Part of a small language model's weights: 2 heads of 64 (1 for keys and values), vocabulary 2048.
Each number is 128 + 32 x the weight over its row's rms, rounded and kept within 0 to 255. Layers, rows and columns count from 0. Numbers have three digits each. The size before them is the row's rms in percent of the matrix's.

# o: layer 7 attention output (transposed), 128x160, rms 0.0995, rows 20-47,83-111, columns 0-159
# v: layer 7 attention value, 64x160, rms 0.129, rows 20-47, columns 0-159
o83 122:119133151117119107153150097073118075154184166140127086166097131108122123170176199115090116144126103131173116157112127095113117181154157140138060125193127131173156164127160109145140093150165113108152159171069121121114169131134067121119086161084136137145171158110131097169119069126134069171087102127079108153149120126132155088117094169067163104118163097226161108145087129166185105153075132176138105107138099131154119123124106073100077116122217142123135108151138118151074097081118075
v20 101:113112111129109139141116115114096078115132194059132081116099161105088133144112152208170104061141177141129190067093133104116121139192134173106119125111148128109049146175118167106092112068103132161098100159187085043104113151135126110119154128137128074131133133142108191174183129126113143109091156118124137134118165105098207074123170158145151049173138106120080112106150143110138111116092116117082137175103125164141160088060103154120124162117082148169148121164124128157155143163100118
o20 074:153126154087118121090111114151097167117165165091141148137122122163121141137122142086142148120148197159206106137147182185171107155112129118101175088148132097159132126169132078114164066125144103089168182034161181132125124153118111115139124119089163092124140113143082055065147148090184090093130164146185100049139108127137051149089087109126110142119112122110093120109152124124108143146138092187144100114129077208166127171137184099154149129088162101115190110161151106134148162123132134
o84 119:174122128112109095080109149129110192105137130127127129150124148148130105148119132070126148164142192135178120198142168181142094164080129104160181129147117084166104140152133087105149046124111114091164187047155123164097131179123116130154106106109174129164156128109093077084181145084180064080096185135131137136134082105184046148148098123155138155121090123086104127080145137116099133135113108165112114129134068193171130167134122090112125118085193084145156103102157108079139141102148114
v21 092:124140139164162119196129132112115178137077166142178149173160116094125129155096100150149158141149117150067134104096146176117151153123128104105106114128186111161109039137117149095123113124115135121127120099137170156163115141104224193134184112148098146129147138066203127118163158161152124074151147147110101143093162119111088152054188146098110127126142146150110195140124112110160129101133181090177155091098184130165190144090126133164150138098082137112139110096157075228167119116143131
o21 074:125126142134107154131132112058111112156119165125100152080132092165106118109161181130054112169129157146107103167124123162107124141131155165116144129178143106123169136105133143145134106166181124098187200140150117087149206141071119048075146155089068112095110130184160188136099136113104101118148147064210134103131112139105097130133122090130174073114059142114118077123138078092144121167153157130111140090096154190092080079088123192067149173129125133115167100143132136113097107157092121
o85 106:170130101144135088103163104078141062147113144126119107121136103130103124138143162134098065144060174109130086129134133145089139171178155155131145097152142101095150155120146164139169079170142109077173174105121144082104147124135114108091173136099071142099104119139198159142164093125132176120129185101218173127139162157069153114156140139146111098134082082097126110130194089085129116175184157137091149095104176185132134067094124144081177199124088153135134084167153125125067109147162119
v22 103:152102103071147132124173070179159093087082149107052134120109122113064097093115107103143109156103146128069122140046160103157124057140192138138134094132112057103105156047149143135055170135152122161122137109090115118155168171083130140114132123083153137147121083096100095151142161113088111113127086105125194164141163152142103119090159135151105059150119128126148156150138108111134193110135087113138133167124142123136122195162207131114092171120145149163110134059135107075136078130113141
o22 077:069111139096099051135131136171150098080136146180127147149122109095159136163131124109120134138151117158087127180122134097111155099097083138115158130143129143184173134052155157089167126122040154114162140157128134087162106078143094074155188083124073142107153118132114196175159129104136138111110092159120130126089206106124155119168128143125126127118098121078078137168077148122131108160144171093181167092108081156047161089090089116184174157140152125134107160163140090142181170094161123
o86 122:119127109041109070124111123142160116137140129174161131115139136124135152175131138107113137132131108142061132128163170106129151106036062131123116150108122124157155126081153153104159097127063161139191144120123142142132076127091119065126138096121126148091146137156107137196135093083138121094072140156141155131104173156115171060152133136129135132112159186006100162166118147107128084122109138135184175110137050139076182104109071105173172114127136140119123111134170094121195148097170117
v23 103:175123189126102073106141143186117120116118085153143093123118107176169096069103095099160096121115166141134093149073138127140158138187158150064222122157130107146121123158136134154147185161111140154093126179118142037110117166190114210101163174134120124144163061095093107171148130137173111206095135185085080138097115134106132153106051123147106082155131137107156148129112094155092127107120191152130130141183159135126118076121125107124138112155159169125087168140110140145146138092132118
o23 067:123044116100146117172145100173180136140064135053122091187143111062104083095130163093092114145160094094141145093122174107133108122150115095179144147081123122104131061191089121137138156128136109169119129076097128156124177156162137071100079065124146092074164160121151098110065117130130138177105155144113147135088165091129060108104101117141174084130107125112083136133106155098111148076126092129123163091132046126135164133136172161087081139155086167108122097117081169144103115158116104
o87 128:087095117037170139170104097130189127137072160094134090152167166081072080111179136069102183125111082132136122122141148073067131101118124124159163147117119120135145109147114126149089133139099106131176112113123128148081161141131160115144113079125122086085121169087168064085113127153113160139104158172158117154069155133163098071115110087135137141136078184176082149167144149130074138108164103104150165112121067140130164184122156128087093130130103215096115094149074165139124093156147085
v24 100:118087099129115129115155142130125147132146170096113104171122095090105148108124107114081136146115074164170122137107084165136175108139141075115133104132145109177157081167112118128186142123104119117169105119072119042166077195129086144128137136150140132167139088142162153135158162166054133186162156071186133171174112173129139113170169061115117089148136114132167115074123144117167084111138122106150082156161154077187162155083094070115117064091151113176104122140160171150115159184172082
o24 073:130067159132121164170209144101113138108189148122187136123150151172090138125118109146160177137188124107135065142111137156119099170171168199174191150123103151189108158125108115109140132144158089185175082180072087152097114125168148090069127111110097098128085147074154104148167148148107164062082183148100159061131150152182160162130133131162123159144108094073133111113109130064110127146099155143121149155124102130130081117128113136120119132169129168150090078136147069111150135124076107
o88 122:137046179137128153123224116095082152151156120090174132103138163133111186125134175147202153143146132126127066165142119102132130148141135169142181160138052130166157163110116111090116137110099104173149117174115100166111107117078154081089164122105116130144096173059101085140122077167119164075129171117076144112086152122149158134163098157159172135152114107078099105096102125139067134167095165145114110161150103161136064169164100196105114158119151145137096098134079090097078133100131123
v25 099:184094143093137158140122153203118129174108132105149188127126128099138138157119177144144130103126099160142166147188108053134126178068166114135140147164144100181150125071108142171135119156172113142085155141107079119154187163114141145118157143105144121157099160114088115149123123199161186148165143119196199106136118094122165179106154132132114134109123137135097141181095139204087080150100131107131163180082077167126083109033084150140160164100158107103079109136109135163113173139108151
o25 071:118103116133158153128129136119154100146136107091133121129087075091136086083161146099130104170113115157084165141133112123166171111188051071190156110145119170152128086196140078065146175108151067135147185176171091134121128150145142166100075126133099181100137160198131125133168133130123126155057173108133136123119121096117108190102115111122136151177144179139137085079134189126192186154152118124124076141121162079112129168144093106121143140114195137089108156129178105167199123132111145
o89 119:109131141136154176127126157143137093138146158103159139141117068133165102118139152118107117135106141134111152134135073123142149125174064073152157139146101143130158136160163085087151116110187084153111194147195089082115156140140147130058125164138113166067140130146112145141127139101117051119067148120112155109108142088119094110071130118122176155171101168152127023064114170152176209179173109118123085101119151125095177163201107123095153143104178131111171122141177151123172098110089100
v26 102:201129131129117124125129040121192116147131160182115136158129098124090145100139118217198069060167118128138085125128091079065072114081163131114126093111127091097132156149135121073171140180119093056164126084178136094129134089074127050144119195122081077126144148107122105110126090171120120141146119089092140143165132123138135134138135123088064159111149156112102152092142150089096143110105137104132140125187176148152119155100117162141133084158114069107122150118113140125089192130142149
o26 072:091098128134121122119124141161114159094186112140126109135134150105191114143096102114110144202098124157091125097113085112101075160103128177182108205142158183156168105148150088159190127131098141059096133197138163078136158101180116154116135137159173123138112134111158137096134173157126179136149175168145107083149159104093123073075107123148116133095098140119115100143085170148103149215177119143132126100093152179039132109128138111150130137039132161158108209116163127135130106161122111
o90 128:140109122178146113101099118149097196154140120104096066149118183107201157143118098122088140194059134130102093085137082102120096137089092128170121161137117140153150092178137133145218156087093109083126152155106183108141107115150106153098108131120129143207150154114115105141118107113080128114202144122071066140130107128169126116130135157159140152117068146145121096134166146113068144192129166155145104149105169104068076083105152125121099096065122151149158203112148106124152135196149147
v27 101:135123150107122117124135149152103128091139173103160066079135093143162127138136140136233164167075101086140081126171116134052165164123137138042108192075101105141057103106132141227074089162125112159147144111078087119099091109141105089082065106163154110167145126139136130106093102137128125077158146123136156106155124165119085153090096139080114167067191118117141127136118078064084148123125155126130115150129159112129145121122113126132100113159191125135185120112155122183125115139090114
o27 071:073102144147112127117082111164125124196137085151117092142133128138161162127079110117131106118146096101109118146118084135092152149096149134092158089206138117130146099117103064107106135108169109161147132081126147085130166117199211160107126138089123105104145125114158089170115138129139097129143101128115057142128106167154153189140139108134141088174113097151098165173139172104134151093159073097134104074130116140118107144158170098121121128042086118123025083184078045103195168127133142
o91 118:099163058117125142124104100154142064144113114185136094145109139162146112100081119125148048111187061130132106138061111145090132118067136157111110126194118114097141124153115120152111170068193140087165119120093128079104137108148170175127168137119131137118090121114154074183163137134130106160176138112125090157155149149150146113172150114175167090174167056138050103135164158104135159121166092121121138105135099147112107138195134129101123134086076074102035140176105111077145135131126141
v28 098:121140140129075093135152098071114166102101198110127163116082147143115116063109105151050181095145121094119125138150149158120130088107095131146110185154128121079083123107123146110051129110142065118138127118089169158180083102156119137101120099133092107129164076085133202184123119106107177103174189164202101076137116104094094136144141081132120147170140117119152112135108131129089144078116098090101154113160172154116121075060131111200158135075123151084132153107123131087151152056121149
o28 080:132141142129064165144146169132111120113116106118101143125114096126116072104138082165114088188169127162232102119111129144176121107183169110122115070107134166140155130120150207149148131171138117111161173155097181161154111160176119102106157136160156125109143157156075094132160138132149130116170090179129113129116129144155127162097097150114147112101116155038058087127123133214108062100208129177156154115124122152126131123138150127042107091103106106131187086168135109161179157124145116
o92 118:132116124174076117115153156115138084127100113122127092143124045134131091122078127163158117132185130099189127092059168127107121120215153097089096065144130159170150154123168146174141129136144126137128155176078150173193134157122107098099168141128141117109144146168090067139161139125151063118109127111084139090113133176150116143160100185126151089046105143117059142145126070162123102123157132147148105139119149124131130139091116147127097110102085154148156091186122130199208133177203128
v29 104:131072078120086107133100088159127168116121098127124122113104133166157154184163121166164199125157150135166118108090139132207104156107122134112107090087099247153135098131089103172086102212164077160105076090168103129184136084164094133151118053179133088079139108132081110079115101111106159138101156102098122120087154141115120134059187155115117067159165133091070146111127133137165134108153131150166168132118143099139110134111115144117141134144122112103068113135132099097086092134158123
o29 076:102096142133137154142108139105163114166147110103194130111131162171126173159125116091120099024135130113106116097196199177168094119143126106080128136153134097118110151121118148180116108089107113142117142070134173098121118130044118111068098139122112107127094093136180135145146154137143106149172108108147178065122068131091131112101156109149149124205094150151115119112154108128134102125107136128160080107126066084136162080141205125093107153194067116215125166180143108096119175143101095
o93 126:148121099123150181153073151081140101180142106094151134102103165166098156157121150138114082086158130148104118084144224139210144046096110102138115095137139084130121152109137149168085094092052111109153167118146144122138102136089144151100063089085182131178136110163180131154149103139142085148156129118100164114118041153135133103098145128155145128197050157156177127141126095124143183123083144133152068103117131065114104101148157145082086133156126160174157160152153120146148152132135142
v30 100:135125117093109133129090163182140124135137172145126158155137084120102116103128083118088160110124096126140147143128124138130035100133132161125049122105118189167088022117113197152161103118116159141131114111118131141097105175165138119178107118049105070100163088122161125140116104175113105162151086102072164150165057125134118095165123088114110128132099103119114133137087155123141141132097125113128114087201153150133112077112255158100108162158104143082146138153124088116139109127188145
o30 069:125119117138106096189112089135117163125138141119100136094135159120173185130070159107171115087120163122135158107085107096152093102093113131074188149090190139035131152133125152121090125143069100085117147077121135188128086088146112156150159141087124178151049155103141113144151066097098091150119149100127132117093140209151128101121068124065159072067151111091121159125107085147068141207108112164079149129121152173119130147103120104173089151109119148184171117124145150116109139144100145
o94 122:150105157112122159183131110137126147168145133124119084123142126133183154119080129131146119102122130137152139048116105105152113087103091106072217118129196134049194164114107161137111117126131079099141181125135146201157116067129154165094126149106090157100098154093143136085137086132147122146134134096133109118098103183124130089104091122060152074116159106073100174122065086160076119201137099132122138106120150204119119108081144075173105134117115175174171165127159121098109108137071136
v31 099:159103065175079120166125103089172158139139123143136129190112135115091167098129137195125125066112204113128123121121121097130177116130206129190119101108073133100140122161099152199142088155132119151136129137053169117160133085142112113125090158130092111156104101181117102119116143153133215118141094103153154156102106162119140180175096130140129131138118159187189149115114122115164074118149177135113113183080090152139153086209111157094137129125096158106145168128102209127139068130143097
o31 069:086071177165173122137128120129111157085090118095145127106145117122149064092162144127158161149139131092095171149121120111165112138185120079162142138142087121109117070149211104110138142128055135185151110124142103128182129183075107150207107092135160093148195140091113089208097147144046079104107103063063141144132089124104119115150145121116107066152180071158114107185126106148101149125065127141118146136127149112102129108099124162079149105105146076123135123137099148137093130146150080
o95 121:069064199150148189152148162152158121136126084126148118097103099158134098127135118106169109148123090138165146127146137162173116159172131068144205165160092119124119086119189115090142151199092158104154072097155135134174119161102095182179106113137161114169161104123076083151090156130066087034136147131115118142113133129110181107112117109136108049153198103093107132173113081085096108128098156104113109105113144087127127096147156141105123079088148133166133143077157136122096086165124105
v32 101:121119095138137146092168122111123108073113092145077155139159133165136148152092130154151178101141064117135134119104073145043093077121151062112149147109107136130156168075165182151080141128131141065125102182185139128094120138162153110178137140153118140195163173126098099196119177161150106095100126178171089169108152087107109145075146149130154128156173116089065102098112130105145116095044148186113102160162103143147115102169126140161135083132164123083134161088133175121126075152115073
o32 069:113106112158123127170076130178118129153126079122145138171124112165109107141151075113149116106125130141131125148150110125168107096109136183181110137146130164102184109125162098119123121167144056126126147108143161130092140144155084067095152139137133078072130197176091134108171054103157157202138127136087148126113127166200110143209128138106097137094100119141174090121126156102201141072145153179147167130114091135135155069119141163072106150120116095099169070044152140177160119133093195
o96 129:065143170156142107132100169204138151141110081094121141165155124168090118115199107109154148088152138145125150131146143157168078134103139160197073150157126121096145078127146145117129144156110123109065120123166155103098162117170097108097119169112111099090141173199118137141169038091172133186189106154087141152149113164168160153217112121101092149106133108204123135167146165101142139096140136169151157128125065182089120115119131153085130119104139117125150087060147116112092106170098158
v33 099:145131135129093106104123128123104165103092111146133140101115100200137148175091170134107149105093135148137113125089156101094167175156114194152115117146122150112158152129097118098169117132113147149097179120153147145090114199018102112136085089099134112145122154096148202161184181159118080171136120099170134134097138160121094182123088118094113128128082122164095109081095115103162137132113136141164223163135125068156186069123173139088066111112127089190098178148153104139118121125068171
o33 065:185158154161138141115199097112173087078157143123101104139191177099133096093186062113137109139146141060140117124171127135155108124160114133120172112116133055150164135109121204139162093085111095089136131192127107153142124101172105082155097087155100079132136104128137126108176074094192115137140117074118083144154072141076127125091175111105180100110170134066165139123104137082085134166178106132074105103142121150112147119191117090158150109121127161104106141099122120139094085124205135
o97 123:138166119155133154108204086137156083117110168125101147128122155055134109104165127141144147114159089087146102140196146116120141134151103102109167106116106072154128074106118162125155118046092106065140104172152104164165133110182092109114103129123102112125137118070165115108165074076175054119106098126086099122139106104119125112151149099129157109170127120116197115147118136066132113126196106121116073121164095118124196135196146131140196107135109129101120098089120089066051155127203131
v34 096:115140136049184135178107140096151167129149072159112164107117089104152129162154104139184133099086065096090187122122109185161157187155166122088125108143124104092119159092206079172115102099131131111131108117090112126184089130160084127131081189141115067157157173149186109111071150100179133154166106147155144177140099152127112077144127140096107140100106134133137104144199104118133118163105087146097159134139129106138094043086191154112174107123117132108074094121170107093105149107141145
o34 076:120160091168131139092123080152083089135110139071103094128079142092091092126133144146171125124108145165148113121151106100067161105103156107149127067147098150073166129158177112113084160185118132143101145092065197149079117149081142104040140188143147154160108139105109103176149101125108132127118138053094117168081132115135132075147218118127167218098128116150100149127158105122146162181106126118146131136117096086123140149126170090107128073151130081140169169166110113123113126069162183
o98 121:085099117220108165116180097120088116131108166057085121132094153127128060175082144107156121085152097112106131126139057157119093092042187106164140161117103156109165116101144116144096165192099162124105100136078164147067144127113147155072165159156121135130087156132112138151136129125170122096146163114121119148093193124065149113073193125112122144097161144134127138118146114135170176144189135125151125121114081135144165175148150085160155132163153110197133194129112123122158088072141156
v35 099:149119148075109241096130094160086110145100064139137180099108200108070103154108105112154146140148104110148117058123166096073143108155127101193115099124157058122027093093161095145189111119107139119132152182151142142171064117175106201132108127138148142132117165111133135085130086184120163166149141205158152129121135135166163116103170130121152132116155136167130096130114085168133130141118167102092096094126104131154140103156139114082148197128141144098145135172101152153118150143127124
o35 069:149111151184113116140073130071170194070134130107118122146171137139121122136157143121141158095154183131106146142132150177129104177142118120143188155123104183061128152118054093104118070128182127160127069137092144051071126128156156119078096141147089102116127163112088089086111152093083084106114113081096184140072158143104081119129132098067174160136095089127130129101103125138174142067129082147120119153113127122099126112133113126134108055113130119172063102144178157193132152066144138
o99 124:129134132121137069141092118081150131122120082094137153144138136132172118099130202108164158134123201129144103135143143210145132161129111101177198127120129202075143132132044118127091100082176120150131102115138145083089127098182134139116112117097113117084147133096064128143084188106035143114128074071158147129069148144110096142088144134079150136113147110146081125149135152163199172113164132131145087169103174142083106110079099127128142031117122115124094097142143130165144131118167143
v36 094:094117093092174131156146152122153147133173162172182085126137106170081082101127135090144136081149104054116138122122084093156163112137146102138067097189134144145050106124067190132151121140098135057099137137118165149064207147120102144121125113140178116098084143157091168126130078120100063084106192162134152175109146122129172153128128123143112115106132192104144137161131139183123141157115166127119171126170133114098068163170126145095160070092121132154103110139095065095111151141064134
o36 071:122152147146116166119050135150081121157158086119170145134127131119153074183165117113062150145125114123104099147163112076109127096075142080132097145080170170127148091167112080140107138125170063192201065138115130089149075122107115125131118161145139127173103144183140101102178168151100103092084168097168056161151125143129125110168156096106124087167116133058194123107094079125117142139116118088083144166106149118145140068090131123132116123101090169100171117092108112206143149149095154
o100 119:131167170147106116160095159147089123174133137147145143103165098139125063139168096125058177140119092115140168163146084068123109130052101094069065148089143155143135146140097152117132114104126055162217111127186158098139086097124121129090115130139128156165122134207147098078151197180138152074136173076160088139141150113095126097116138120051139126142142120101181144084145106122076122096165102082097133178179073105157123087109148083133145123130143111099133115120133082155118134132163161
v37 105:135154124178102112164128147046135121140085139144101212091153073094184123124091076158137120158134160133083158175140128133131132064107101098146106158098152113098096068101113177096169110145125107182182110141124139081149087123101103171134158127128124141107166179119116077086107114131134140144088120085147157163102216119151152080174076162109128152130157077183135168117071113147130107121162124152074159186142124034153117091145141122158107195152182105147123162120142118116094123142107111
o37 071:105137058158105126127116091141141135139119124159136092165151171135130128115150158108190122046129188159145104152137158093062175137157166112126099128148085134120166126096162074145123090101097116155095051103155132097129160131110078164105104105182172111105103120106125144136174064148082079107064111128118139076116074111149173139118090107101084116115111124138114207159186103139114181199135155122161166104099222142105114153146149116138114127105147105122088060126126104127194082120151126
o101 127:112121078153100129130167090148105171140107127127176152153089201095116124096172159102180107056127149156147107158123111126081142135147165135105108109151098125116132110145177085147129112107064104128078097126143178114155140123122082134078139095130166103094113089108131190108149067129055098109087128137127177148146081089100174146074110085101130087150134122078116178149160100170091090197159153075179155142115221123123112114086130140114125126130126128118109052125112116086195112106188160
v38 094:131158100080119120187148113108125107112179174082113172110108085189128122177119124114060091089090165150170132187135178147107122174056119134153129119129119129067163048100157193130104132154092158108134173178088067122092183119158086104145103128170160193114061164110128098140133100115127181143098148118111076121157134134113113162150101165105151153169153095096112105112140160113082105087162151103165074104130106165192103151131133149144142159104111098123115140080112082184132159124102095
o38 076:119103097112101162174131097141139175102126071136144200146068142129081097104118117132099142152134120116130113135139100097137132104141100164075105159130126180140117138074179090138131131136151105077171128130126093118188171141077110082081120143143098143126138074139084136127157129090114140123137122144123199149156075125176105152195091107119131058091076175150181077129107118150086194120127117188088156148129120073147141080113169106117109192179131050155118151172149068118169149132059132
o102 114:106120092132154138134108135137145165092094084216106188139111115077133102060127152138159125148164131107123143145138098115101112087148134134046084173159099153112133149134124100132186083110174109098185118147118066133161210140128132103118135143118109106141115077123115126064053161121127095197151111136121143141153114081134156125131089112162107016106144146168107063134080179123128178151145124138076174159171119116143127116121176102164122136173134108133124145156155102090142098157049152
v39 099:114181115097164144119144118137138106137129161073146105157165105174109177144109147118180134115061219128102145109124138154109121118134152149171158147118204162110112155105130114150092132146179151095145162100042118091088127161146045113123143144089107131097133146099118214087105142133099152088123087072132114151145109161158141050116189103099136088124168165072122130116151128207166141107125124140198152101126166103113114142164133108144150151152110088066130144123140199160117146070120092
o39 074:159109133115150139091108086127153184106153141181086158156129108096117085124103140168145120138156104157103074112153119111134117107087097121175128102084134087163134174157128096143118111099119113106150093132103070128104099128055118162107099128132236165122072142129090074137103135128121080162132186181124144127150158154113106076178119125133182165087135078169109193182086068026103128140152148058100154151152088080137156115150048181147139128106123134137128135117120144119149161112097117
o103 121:147107170138181148101119118149145196136160101168143179129136104132141075085133106138130068131167133121151065130141126136148112114137106159177094115133099074195117174120135095167159100115083102116130133110105116109087103117094130170112123146141182177091068103159108077118108182119093139164117161207125145095135181169042109067172118148124125165086105079170118162155099113056106146172208143106126143104132068106138117085118081121143195142136141134183111146159134148099155146112085131
v40 103:139162130131138134093097128118129118121132099126094099094138170125153075121114129186150180143102136139152234116206102091165128105087129130135105115168122139203102148107172144084126116118150110119107171148093172104127164175093120092111084168136160130104124072162169111167122047153093070122162138176057119101144148092104069122095148146129123131103118176190195113106166082088107111093160179090130130132136125070113135100122092090125119138121060107183109179146147117135120096180157100
o40 071:079139104158188135171098148148139090115121116140073104118135070136072074162091095129114124157172128166134111103144116161127084134129142148119182114093141114139155117151091125149115113072089128185161114106143117156191103099103092131077083163204091113123137141049113140106084159156108196116011134154163119125098162143149111123132176126132156157149166122189138121118197151092167085172088099135136148134142168112157103081152122106129136148090165087120166101111084194132136175113154156
o104 127:088106100135135109174124102131133083159087143135094095107113084141081104167086103154100156181159152169134078083099136206091139160116149115128127096091130087117169119137117134163100130083117139157189113134175132155181063099142112163116095139151110126141121144061079152101091135124115124142048164148164108126119129160162126151148171127165187113208130151192153096115186118125176073140071124109130188169133169102148107125152067094143083146073164100134155098061133119118094164105128164
v41 098:127156139100112105090102129128126170097162109125110086161143091091122117127147069158099081196130173068129133107160161147095112140200153108129158140133099115154064106138125045124099114168057133091171108128090101203059139139121116130138180142124070143119104101138092137136132146147141095090167113124144209111107140114103165184126128117053108132140103081099101121069172150130163079172138107159105116176106155141071105073161153106187128143116143105141118120149051121155110097157157086
o41 071:084109166123157111130179156131148167129119156101172077076097153134102081112129166120132137122070133106181164117125105173085078176086132168119117113132162102101126109151146114092110120115164137095058090190164145114094119136079240145089167129143151161131108117121168132156167159166146083149159190098115195110137104126086129088093176130102106113121171130089137169135124144119107099108176066159116085126131145105153096091120100096123116109150131098121162095088121093093076212064121085
o105 120:086099139044155080125157141142162126120129115137180098106126149108113090100125177160110170117069113113160139135114125130070103126094142134117103101148149123122128127184202181098114154111157173080058160150146127111064118136066225154086122079132163133133104145086139143175106137132103090134149125100089154147127069152103144064141150135107089121088182115115135147181121136107095083087178069149113105153222130129155101139108138123124170143116139122109167105097142087123085211123106114
v42 101:149135099117117119126123100147085179115091109090157111134112117185127104166157141107160191139159175075106153113092082105107201102128128067135107158141118100163142215229066164122134095135110200097125107092123085139173085147142154107122078119113118111117166129152134077147124108084105127140154191123140099096110164102139112112140149133144162167146119089097132121109108174179191093193115112066180084125194095098140105136145200132162133192116097120143144185135145139117139138130140141
o42 075:177158092157154093136138149103139132137159104129083132166101129106086136152096109183151163119150095188112104081147179124195080097197128176172146131102126158014136121078160103095190137106154075110075122132169151131135138211151118136130120143174169129143129111160172115103142143112184164105117187115143108115122131099146137138120120126081158067162123097065151185088177154101155171098095169167155129103119143129141111115098127133135170103151128118186076089141114070154116136119104169
o106 115:165190084126145099098184101077127136169167082116156157153111136126113144130109100166179133120153109140161098065155169124201084084185114161147118117121132166059191132108149146108171165090151101133125126100123165119161101214125090158157119154172186159133118116146165074145115133119207173097079185094146112145075145096116162116115111133085133095138147113091141193108135160079133158077134171152143088128118132105166086136136076104142160110174147139155094095122084115149069140129124157
v43 104:148128114092140105161128127185085105105128161104090128137148174086169103072080099154093171075084154162119081154156096131093123118187158119136104156177092151076105165145123063119164145095149083113090075146109130081156183148151148055169159102117078137092118136093068094038107080126132168159190176154132078174111094124130105137100170135134099120102116127111114072128104162105103161115146167103129140089153077104120212138190102130139131108104119137147141121126118116143088107116162167
o43 076:107123085105137140166113120180146119117180089090121044143133107150132150148084186132089146145136131096126140116129201133129148164181136142150135141120141163154145114169154098119109129087093169132129109081056144184127133111176115161141083098151118137139111145083197115191166162088119095125133192116109186171128170105177104108215117127194154138141081103166184130156116083132162138079123173159138123176165136062125102118073112127175150108089126155150134190085115079168147149116119119
o107 129:073137121132134153148118149162157129097174129119127093102195096190137119149075129133107113145117157092133141138136178155154116168194146164098130168120120123168148150132143162151058120086114126126140105112075161191136157108221067165104100146140134132091100107078238154187169169106148127099170146134180209156163203085161121076150096124157112097112068101107121087104111096119119108085157123121114135176128123123112113130065133105120127105102110165112129171091140140137143089103118102
v44 102:174079116143130095114118134127102146168128024129135146113091117120113128058138112146134074071141079093153169118085142182115126128124173129090074118090110144113107138108121105110108058138113109154121152156157099109108165203168181137118156163116106134080109164179139185123118126112150179128109170112124119081140131239113115181119131147152151171104146115179151142082096136169116150140068131143145140124161121080102100192136094125139075205099086106081164108131106117095162143141176134
o44 073:173165169137106162128104147097171153132149075097110104158191162113149057150145140167138144160156140113115130101147128170108127114069143080117101106126173157160165092093091070155132140091170139119122143088164190167123132164107129126178171127112192115147131095120159185115141079155131137093060103147085148098166111093179143064131173176089075095122182164193056098119140100113090142202143138144095106121140162096078127137159155103086179141172124138131106077130086146140121122135111148
o108 123:157127202091117156107077157098149133169115127121088104145195135112154072124182128132146146191167143126125127092156144182107117114065131051165144121108165162162177114096078049127110161099187100107118150065176157179135143189146136128167164109136140152146121070117137183100151136144144132085120126100097166124142109091158162045120151149112105104106174135191094081138134127110110120138132141164114110126084181085127120152088119062124145159143104155121068120148130123154112060092126153
v45 100:167178105154147113169148160095051147117134090123118107150097097104129127054110123152133151148147118143125142181107091108090125147125166149109101110108102137165136153031161106073171126123144163070128156141113131153142118078137103117140120025162149147108090100183156131126133095135093123130123157078135058162163127174163146145114125121127134093108142127113118163192162151166134085111061094124074109152184170221169111092178121115122094145112149129146109118102149141078110067184137176
o45 076:096103115102053181165109120143136111108143109106125153134151173214177104131110138171128091150157103117216108075146101156160145089035128117113118161100129162136116141128145174128137094141164138145137075117155158148082150093130090137170157142161166102123157154071105145096131107158109150099141098159180125148146043103133161146127095166125130080152151165084118069127137161177166113163133154129124100174103146155071151080153116180098159184105113178150130093139092108133099201123074125
o109 121:093092120088080150152131132146114120081156087072164169110114130171156109164136138135117089116143125071189082043192076129174098090055155183080113174119116143126135117124184141147110119128118149161119087095128134147117135101118093136157165104194123089111092179094146127113130105147135154117100119110127108114148071122085139150106112174131118132145180167080129072095138160149166102147196148125118114193102125179097182093139090145107194149112124129137126147083117131141105191109049073
v46 102:151109105082128095162059170054118169100080169062094131066132134176122134058097122133150096149103153058118137144133131155152128153046163122146128154143139128168118142155164050142138165101110135148106107185138123163099109163145193154195130109191135083161124128067101104115122083155123142132113098081106132133141086095140157106096153113126132149183151137125122153122086126115130084158112125087154122146131115100111088174150176114095121064157136134182141106091105151146219112082111094
o46 077:119143196124108077169143132081107061134186114108169093130083110119062117147058154175135181103182166107138099067120137121103165159136098104073114184156122057116131111138142116082092101178138120134100156114136116105098078108132141123156151133135099114113145108160141123119084096110172167095110107138149113161127106137113144166068078133122142105085111104224115120141201155119070144142136118123112119080162128091135157169141184129196162192143174133098075153113105100123100084136113166
o110 123:111163152134159068138128154120090110135160043154171120125096115121084118165071128186154168100186140130134097094139187095088137164132124115118104148128132051151111105107142153065076119203179125135131097133136144107112081098134173141126109102119112133101163139201191100144111131115145115113082126149140131130111162125116118129115068124088152109063104135178117052169213109138066150157205141108128118111166125138102129119068178124127131141132150127130079151102109091117163123150055167
v47 101:118119133126124152118144189120152128146089135103142177079140083113180127135102154095120094122163175119167143067113141081089091142105200112107117141099165154108149135141110100115150182175155143068161095157133127054127110150049157169144115155183149135167176124163156162117141102071120083132117136163077093134102160151141117133086188135134105129153098145122171108150143091094151154145139032094130094180106129145143128055138094140112142183120147113049172126123150032112156145141108149
o47 074:166124107145107154147082065108070183138063132147134128102066126102126107137159207117144140198119122134094135168142088134143162118080058150180056099130093093108142060101080158115138130098183164126140190175130097129160186121160099177131103108118152088120151181125145152120099138098122106164079127132120131109092100110148160099133118152090129180127100144079099113135057108163130109095174131082178111210093126148138094135149073137108056124160100127147137152130121145082108120112126126
o111 122:192147145148099140108147114088103166137084099117088099105060124139121110173135161104144128130177114106126134173176124169132133157109109187153079131148129059058139110097091150129186112109169160125143130122147144129163139142172116139092130074137211101112150171136173143129125112104114143123073087166169106125139147106156149080100101114110119159131104147087110123133115121160132149075216143139167131183099100202113080140162074104095067198167125062203117169112119138077121092114137131